{
  "n_layer": 20,
  "d_model": 256,
  "n_head": 4,
  "n_kv_head": 4,
  "head_dim": 64,
  "d_mlp": 1024,
  "vocab_size": 4096,
  "activation": "gelu",
  "norm": "layernorm",
  "norm_place": "post",
  "norm_eps": 1e-05,
  "positions": "rope",
  "rope_base": 1000000.0,
  "rope_fraction": 1.0,
  "qk_norm": false,
  "attn_scale": 0.125,
  "bias": "all",
  "tie_embeddings": true,
  "parallel_block": false,
  "init": "normal",
  "init_std_qkv": 0.0231,
  "init_std_o": 0.00365,
  "init_std_up": 0.0231,
  "init_std_down": 0.00365,
  "optimizer": "muon_variant",
  "lr": 0.000552,
  "lr_mult_qkv": 0.5,
  "lr_mult_o": 1.68,
  "beta1": 0.95,
  "lr_head": 0.00867,
  "grad_clip": 1.0,
  "warmup_steps": 200,
  "schedule": "wsd",
  "decay_fraction": 1.0,
  "decay_shape": "pow",
  "final_lr_fraction": 0.0,
  "batch_tokens": 65536,
  "seq_len": 256,
  "doc_mask": false,
  "train_tokens": 561500000,
  "steps": 8568,
  "dataset": "wikipedia_en"
}
Each number is 200 + 40 x the weight over its row's rms, rounded and kept within 0 to 999. Layers, rows and columns count from 0. The size before them is the row's rms in percent of the matrix's.

# layer 10 MLP up, 1024x256, rms 0.0429, rows 662-712, columns 0-63
098,163,212,173,166,174,243,175,232,223,192,210,122,193,133,210,245,181,232,159,173,222,246,296,212,294,172,186,213,212,249,176,212,218,218,221,223,260,251,164,219,170,252,216,150,138,166,208,159,277,170,170,211,206,218,237,201,171,202,184,206,190,246,210,217
103,222,164,263,147,157,196,269,177,216,216,195,162,253,158,240,199,161,218,221,250,160,287,196,250,253,137,219,258,215,180,215,247,165,217,209,189,216,201,193,110,280,214,214,225,213,155,203,254,224,189,234,121,226,238,186,157,185,181,172,196,201,228,240,216
098,217,240,204,270,210,139,234,232,182,240,168,130,222,253,188,147,207,226,161,214,227,257,238,227,232,284,224,171,156,191,155,290,256,172,187,182,164,214,287,181,210,129,242,269,210,205,162,171,206,207,192,135,237,186,216,229,215,173,233,228,163,177,146,182
102,272,190,184,223,227,128,221,224,194,230,122,188,217,259,213,227,139,146,218,184,193,293,170,295,255,190,140,205,234,230,201,300,210,171,197,216,223,229,192,211,241,185,192,217,229,198,190,220,229,221,128,178,157,228,207,213,173,215,249,128,179,305,184,137
099,165,171,140,241,230,233,229,202,112,193,229,215,207,236,167,226,207,145,192,222,155,235,216,231,189,211,180,227,201,252,170,141,277,214,245,157,166,211,92,207,205,232,208,125,176,194,190,153,235,236,233,216,287,208,311,213,201,244,166,211,174,213,87,220
105,212,155,237,207,223,114,241,320,190,208,195,221,226,236,206,213,185,191,109,171,164,136,150,152,235,200,212,228,243,195,182,205,245,213,199,231,234,176,253,192,223,227,161,122,213,194,233,184,211,242,202,244,210,111,322,163,211,126,192,260,141,203,157,211
097,202,210,277,196,267,161,228,141,172,172,189,249,149,260,137,150,224,194,188,253,140,178,197,230,230,292,213,255,208,262,266,172,151,181,247,200,134,155,193,201,126,247,118,267,189,233,213,177,228,151,232,197,208,154,210,208,222,175,273,189,213,240,258,161
099,203,248,201,181,273,169,244,167,148,214,214,169,238,176,231,242,188,212,240,227,205,165,257,196,215,253,163,143,201,233,161,241,236,212,152,184,195,218,208,179,225,191,195,244,221,225,212,204,163,258,199,128,210,133,190,265,160,178,228,214,184,200,215,194
100,185,166,252,172,214,243,268,153,154,155,214,204,222,171,221,204,213,235,165,268,240,225,261,246,224,204,185,214,239,171,206,160,195,242,260,139,193,182,249,195,229,216,203,202,213,234,223,153,232,226,298,242,193,204,214,183,121,246,178,290,219,235,253,167
099,238,155,222,247,172,214,288,275,193,238,188,238,229,170,135,202,126,217,214,193,206,204,220,256,211,184,204,220,146,204,163,231,271,283,186,213,200,229,184,209,165,209,262,209,240,205,183,237,140,197,181,102,170,249,135,219,245,192,208,191,115,187,189,150
099,228,204,144,247,183,205,171,184,195,242,213,191,194,220,302,152,168,276,250,158,222,185,229,151,230,186,242,179,203,135,273,229,146,132,149,201,202,205,196,226,249,196,198,113,165,242,233,188,171,220,177,320,205,152,177,177,192,258,134,135,200,171,152,144
108,247,179,257,111,211,137,233,191,237,258,183,221,212,147,232,233,225,130,261,253,234,214,201,187,216,216,123,206,253,171,201,184,268,209,187,173,252,167,186,250,154,150,129,154,288,96,230,250,222,189,234,137,182,251,123,175,175,224,254,246,238,143,290,250
103,182,216,255,149,221,251,78,258,192,233,217,254,171,124,235,184,130,166,203,213,193,190,150,192,212,195,178,161,272,200,211,214,210,239,197,152,283,247,228,252,226,200,270,202,125,190,240,234,199,218,208,176,185,226,230,158,254,198,105,203,188,157,140,260
103,180,178,201,175,223,175,207,140,155,182,209,202,308,204,179,152,196,240,237,185,200,224,269,151,233,261,111,117,173,235,180,224,252,278,185,202,243,130,195,186,152,222,192,148,263,167,195,202,216,205,246,149,198,129,169,153,242,206,216,194,169,202,162,254
102,197,282,119,208,240,192,182,166,267,211,200,198,168,211,229,229,132,188,219,237,196,199,164,198,235,197,218,184,120,228,222,233,225,265,240,176,278,238,273,161,140,205,221,168,245,198,249,313,162,135,210,188,233,115,145,210,229,180,245,238,153,257,219,187
107,196,200,163,170,183,186,191,262,239,185,181,195,236,257,201,225,223,129,312,196,223,176,204,146,157,139,222,259,187,221,202,207,163,155,233,122,195,174,204,188,207,247,173,192,163,124,171,163,177,175,176,178,206,211,181,242,176,168,200,224,272,190,150,209
101,211,179,207,198,220,107,171,192,249,214,185,141,238,236,236,190,219,203,209,177,194,192,214,130,197,216,191,304,230,238,182,168,141,224,232,192,192,179,259,191,213,224,193,195,263,248,186,244,184,212,313,145,81,236,172,230,244,164,202,147,169,203,214,195
100,304,150,226,305,245,198,202,219,201,212,227,223,167,201,232,220,219,195,217,184,193,209,170,218,182,242,170,191,240,263,184,161,185,128,241,241,253,146,197,243,169,171,123,231,183,196,208,131,299,189,160,174,213,145,211,193,134,129,174,293,153,183,224,232
104,189,220,141,179,243,195,168,195,203,125,122,164,261,309,212,147,159,240,215,225,188,220,142,202,185,253,222,164,238,186,148,195,150,171,129,230,245,208,214,160,115,194,144,154,187,225,196,260,147,215,153,242,215,155,177,121,171,218,233,194,250,222,241,157
102,207,240,164,186,242,234,164,210,210,120,174,227,213,229,182,174,222,177,200,245,264,152,155,179,198,171,188,136,174,209,215,186,286,200,220,182,223,191,169,231,159,182,238,205,219,213,204,208,186,184,249,296,229,206,204,181,181,245,205,286,255,161,220,230
094,197,182,211,215,236,181,174,220,173,166,243,110,265,209,156,113,189,212,207,249,210,229,327,218,165,146,225,223,218,250,188,229,205,184,171,283,77,201,226,171,153,222,174,237,142,211,228,201,141,152,261,179,190,150,258,196,167,197,203,166,125,165,255,213
107,201,232,97,213,154,175,239,151,139,229,178,126,211,193,209,128,223,197,251,84,102,215,195,218,212,200,201,163,244,243,178,139,234,201,208,223,250,233,170,267,230,176,222,158,162,237,223,246,233,240,160,205,224,242,169,190,230,234,196,202,288,169,174,219
101,262,141,148,199,253,281,191,240,158,222,237,198,250,238,234,277,180,241,214,226,173,287,219,217,183,200,185,146,184,272,148,186,171,203,267,153,167,149,157,210,230,220,255,200,261,184,165,232,219,228,218,171,170,174,197,210,197,212,181,190,144,182,179,153
093,184,217,237,217,203,195,197,239,166,234,79,249,214,202,158,219,187,171,248,236,207,180,184,213,170,215,232,237,111,301,172,155,239,266,129,158,232,207,189,184,164,140,173,182,263,220,188,147,162,205,224,200,147,193,185,274,183,255,243,184,266,150,220,160
096,158,129,212,225,137,226,65,164,195,209,195,201,161,213,211,257,210,247,266,261,278,199,189,196,195,201,199,224,155,131,159,230,181,170,158,209,274,151,216,161,232,185,131,173,200,227,177,261,181,191,179,235,241,147,139,248,164,142,183,121,228,227,168,225
099,144,221,140,202,123,231,206,212,165,166,202,224,195,257,160,225,220,158,196,191,194,170,265,254,212,199,237,180,160,241,236,279,239,260,191,192,135,143,171,205,198,276,237,215,169,197,222,225,219,207,194,224,257,199,224,208,218,144,180,226,235,189,176,205
105,160,235,120,220,152,262,199,146,190,213,234,226,207,251,193,124,227,174,229,114,197,164,222,288,260,150,193,162,219,225,149,206,229,232,163,241,184,225,181,191,196,232,194,113,184,217,193,177,148,208,177,217,240,234,263,206,249,221,242,89,180,202,208,201
099,194,234,233,235,232,228,254,114,166,224,105,240,183,206,194,198,224,253,272,293,131,135,229,208,224,214,220,218,141,245,193,233,156,184,151,238,194,230,145,176,147,187,223,176,238,145,227,215,174,165,120,200,152,181,197,180,120,219,174,165,273,177,134,254
108,234,203,195,190,250,161,247,225,178,228,209,208,203,142,266,244,182,193,231,191,199,243,213,169,263,135,198,248,164,217,175,139,188,234,179,253,227,231,145,196,165,209,158,159,277,193,173,181,209,248,200,239,203,194,217,264,152,180,175,270,238,222,253,210
114,171,181,139,242,213,167,209,229,167,181,189,200,204,241,304,218,207,279,137,199,111,242,195,167,222,105,224,229,229,166,153,254,202,297,238,166,173,194,241,240,193,176,239,110,239,156,227,238,255,266,185,257,214,258,204,190,162,157,196,204,115,176,203,262
090,234,123,218,92,282,216,241,223,203,138,181,179,136,225,268,204,283,251,199,217,246,303,220,241,240,231,199,198,139,189,209,161,210,228,145,222,199,201,79,197,141,209,199,145,156,231,185,195,162,171,168,166,208,209,126,252,264,249,200,170,239,189,213,152
112,227,202,146,226,144,231,205,206,158,269,189,314,160,192,170,186,223,240,198,207,265,214,145,209,123,208,234,242,191,236,238,239,202,178,198,192,152,223,208,165,114,102,214,171,232,221,151,185,223,211,146,232,171,210,266,196,194,177,268,157,164,301,226,113
105,253,172,141,182,204,220,133,275,95,129,238,214,133,146,295,254,165,150,230,271,120,216,208,245,225,236,230,122,172,259,231,297,205,185,208,183,208,191,236,177,249,147,180,223,226,157,209,271,199,217,255,187,251,168,256,163,234,139,198,177,183,228,212,140
096,203,169,161,146,209,184,237,151,149,205,289,164,175,224,230,167,160,258,277,240,248,154,241,178,248,210,226,227,213,204,226,223,212,204,258,167,198,168,157,173,182,186,229,204,207,116,235,268,147,129,159,97,252,181,190,129,231,209,230,247,276,239,199,201
104,153,250,88,150,236,239,182,173,201,217,208,206,193,275,165,179,241,265,261,221,204,245,145,232,219,228,226,186,227,193,170,151,241,216,244,201,192,188,215,137,232,171,172,195,188,195,175,203,216,165,203,292,244,116,227,226,212,258,212,242,150,193,183,265
110,194,142,135,235,203,170,269,198,250,209,153,225,221,202,136,201,175,206,271,248,223,109,248,186,165,209,280,231,236,146,237,246,163,192,195,161,198,190,313,147,173,173,210,179,191,187,159,209,206,214,175,240,165,179,239,204,235,202,240,153,208,230,229,124
105,75,170,164,258,151,237,146,244,224,138,235,211,130,241,219,189,192,211,151,233,155,217,182,200,197,153,211,200,175,228,233,159,155,204,192,202,153,174,195,253,99,253,200,190,164,225,182,106,237,157,241,199,157,158,186,224,196,251,214,162,175,278,187,177
096,191,180,234,204,183,232,156,287,203,231,168,216,269,175,191,191,196,256,256,131,180,182,225,246,155,180,201,151,217,184,191,182,202,237,121,258,201,219,199,228,273,233,230,216,215,223,177,207,152,206,200,244,180,232,173,112,139,224,109,199,173,187,192,202
099,190,245,245,232,193,223,188,157,170,244,181,241,202,239,159,171,174,155,178,166,259,155,251,185,279,213,187,247,238,279,192,217,198,210,141,262,268,171,147,209,158,188,276,168,250,259,207,185,202,234,138,301,218,147,250,212,148,253,204,185,168,196,249,147
115,252,236,133,193,165,146,200,218,190,174,114,146,244,142,201,220,152,152,218,209,106,224,251,122,198,162,217,136,156,170,231,197,165,220,211,200,165,219,162,204,195,213,215,202,248,265,226,193,203,203,170,177,144,275,206,304,188,255,188,170,224,191,211,243
088,244,235,178,194,244,212,205,235,174,204,238,172,126,226,226,120,107,243,230,194,193,150,194,241,130,225,236,108,176,254,193,243,132,186,213,205,111,227,276,191,265,248,183,215,168,177,254,95,270,234,227,225,130,243,104,198,166,227,171,289,150,209,153,207
104,241,212,205,184,276,167,169,206,172,197,177,138,200,231,202,195,172,211,164,222,128,215,180,107,127,277,240,213,213,170,265,188,265,240,218,169,217,205,174,237,234,237,274,224,181,187,184,199,208,270,220,223,250,243,182,154,196,214,226,161,227,299,217,188
101,200,180,226,278,130,158,139,151,164,160,176,126,205,213,168,253,185,155,113,228,215,284,187,256,236,256,170,149,242,172,127,214,187,159,222,176,232,195,244,248,192,152,215,223,248,211,211,168,116,188,198,212,207,200,233,181,228,263,190,183,228,272,200,288
101,117,152,188,231,214,173,211,163,256,166,172,152,194,211,193,205,224,225,196,172,263,181,236,162,187,152,209,174,107,235,224,253,212,155,119,243,190,221,231,194,205,221,182,112,220,225,194,240,217,222,186,200,204,236,189,270,155,252,197,215,198,206,193,214
100,209,141,169,170,164,275,200,224,187,200,212,243,199,210,173,213,196,197,284,234,221,258,120,134,192,260,258,220,190,197,226,139,210,181,274,199,118,164,175,169,206,167,144,200,182,296,199,187,287,221,221,185,199,180,291,159,260,169,228,203,190,161,262,246
107,272,199,303,126,203,234,196,230,262,96,211,185,195,222,145,221,201,204,242,240,186,234,204,165,205,221,258,218,252,130,239,190,133,281,139,200,185,171,267,183,104,279,182,221,131,198,260,197,241,178,245,191,137,185,225,223,248,181,178,198,206,201,176,201
105,147,259,188,142,242,241,233,205,271,210,174,180,225,236,204,258,197,215,283,151,125,158,172,198,160,240,212,228,191,232,219,201,259,181,179,200,181,274,227,174,156,178,197,170,230,151,235,243,148,167,246,137,167,171,207,176,274,154,221,155,210,235,178,153
114,227,141,220,224,172,72,216,165,256,220,252,207,143,215,170,134,208,215,217,139,170,131,202,153,205,244,217,182,197,218,187,225,188,206,172,176,134,161,213,162,232,140,218,180,230,267,245,280,128,206,202,129,211,242,199,229,216,151,245,183,307,164,187,227
093,204,142,253,165,236,194,207,225,263,213,156,93,147,219,226,216,163,259,198,212,157,180,200,197,180,205,229,207,264,221,260,273,185,124,194,222,240,181,202,254,178,181,249,171,253,182,147,162,181,169,221,186,199,188,222,234,200,249,159,243,110,192,183,214
104,104,267,168,298,213,223,128,255,208,199,93,238,258,187,220,191,116,117,190,279,207,262,208,237,194,110,185,207,131,187,194,204,208,246,207,200,144,249,219,257,150,207,176,157,230,163,237,206,227,222,243,166,160,122,199,163,164,195,290,237,223,229,141,189
106,229,130,253,172,171,169,162,224,207,233,198,200,164,134,177,208,204,218,235,218,179,199,147,256,211,230,163,197,206,207,195,141,220,187,212,161,220,246,223,233,156,160,236,155,163,170,225,263,228,168,174,316,152,235,148,187,162,197,138,162,260,205,159,222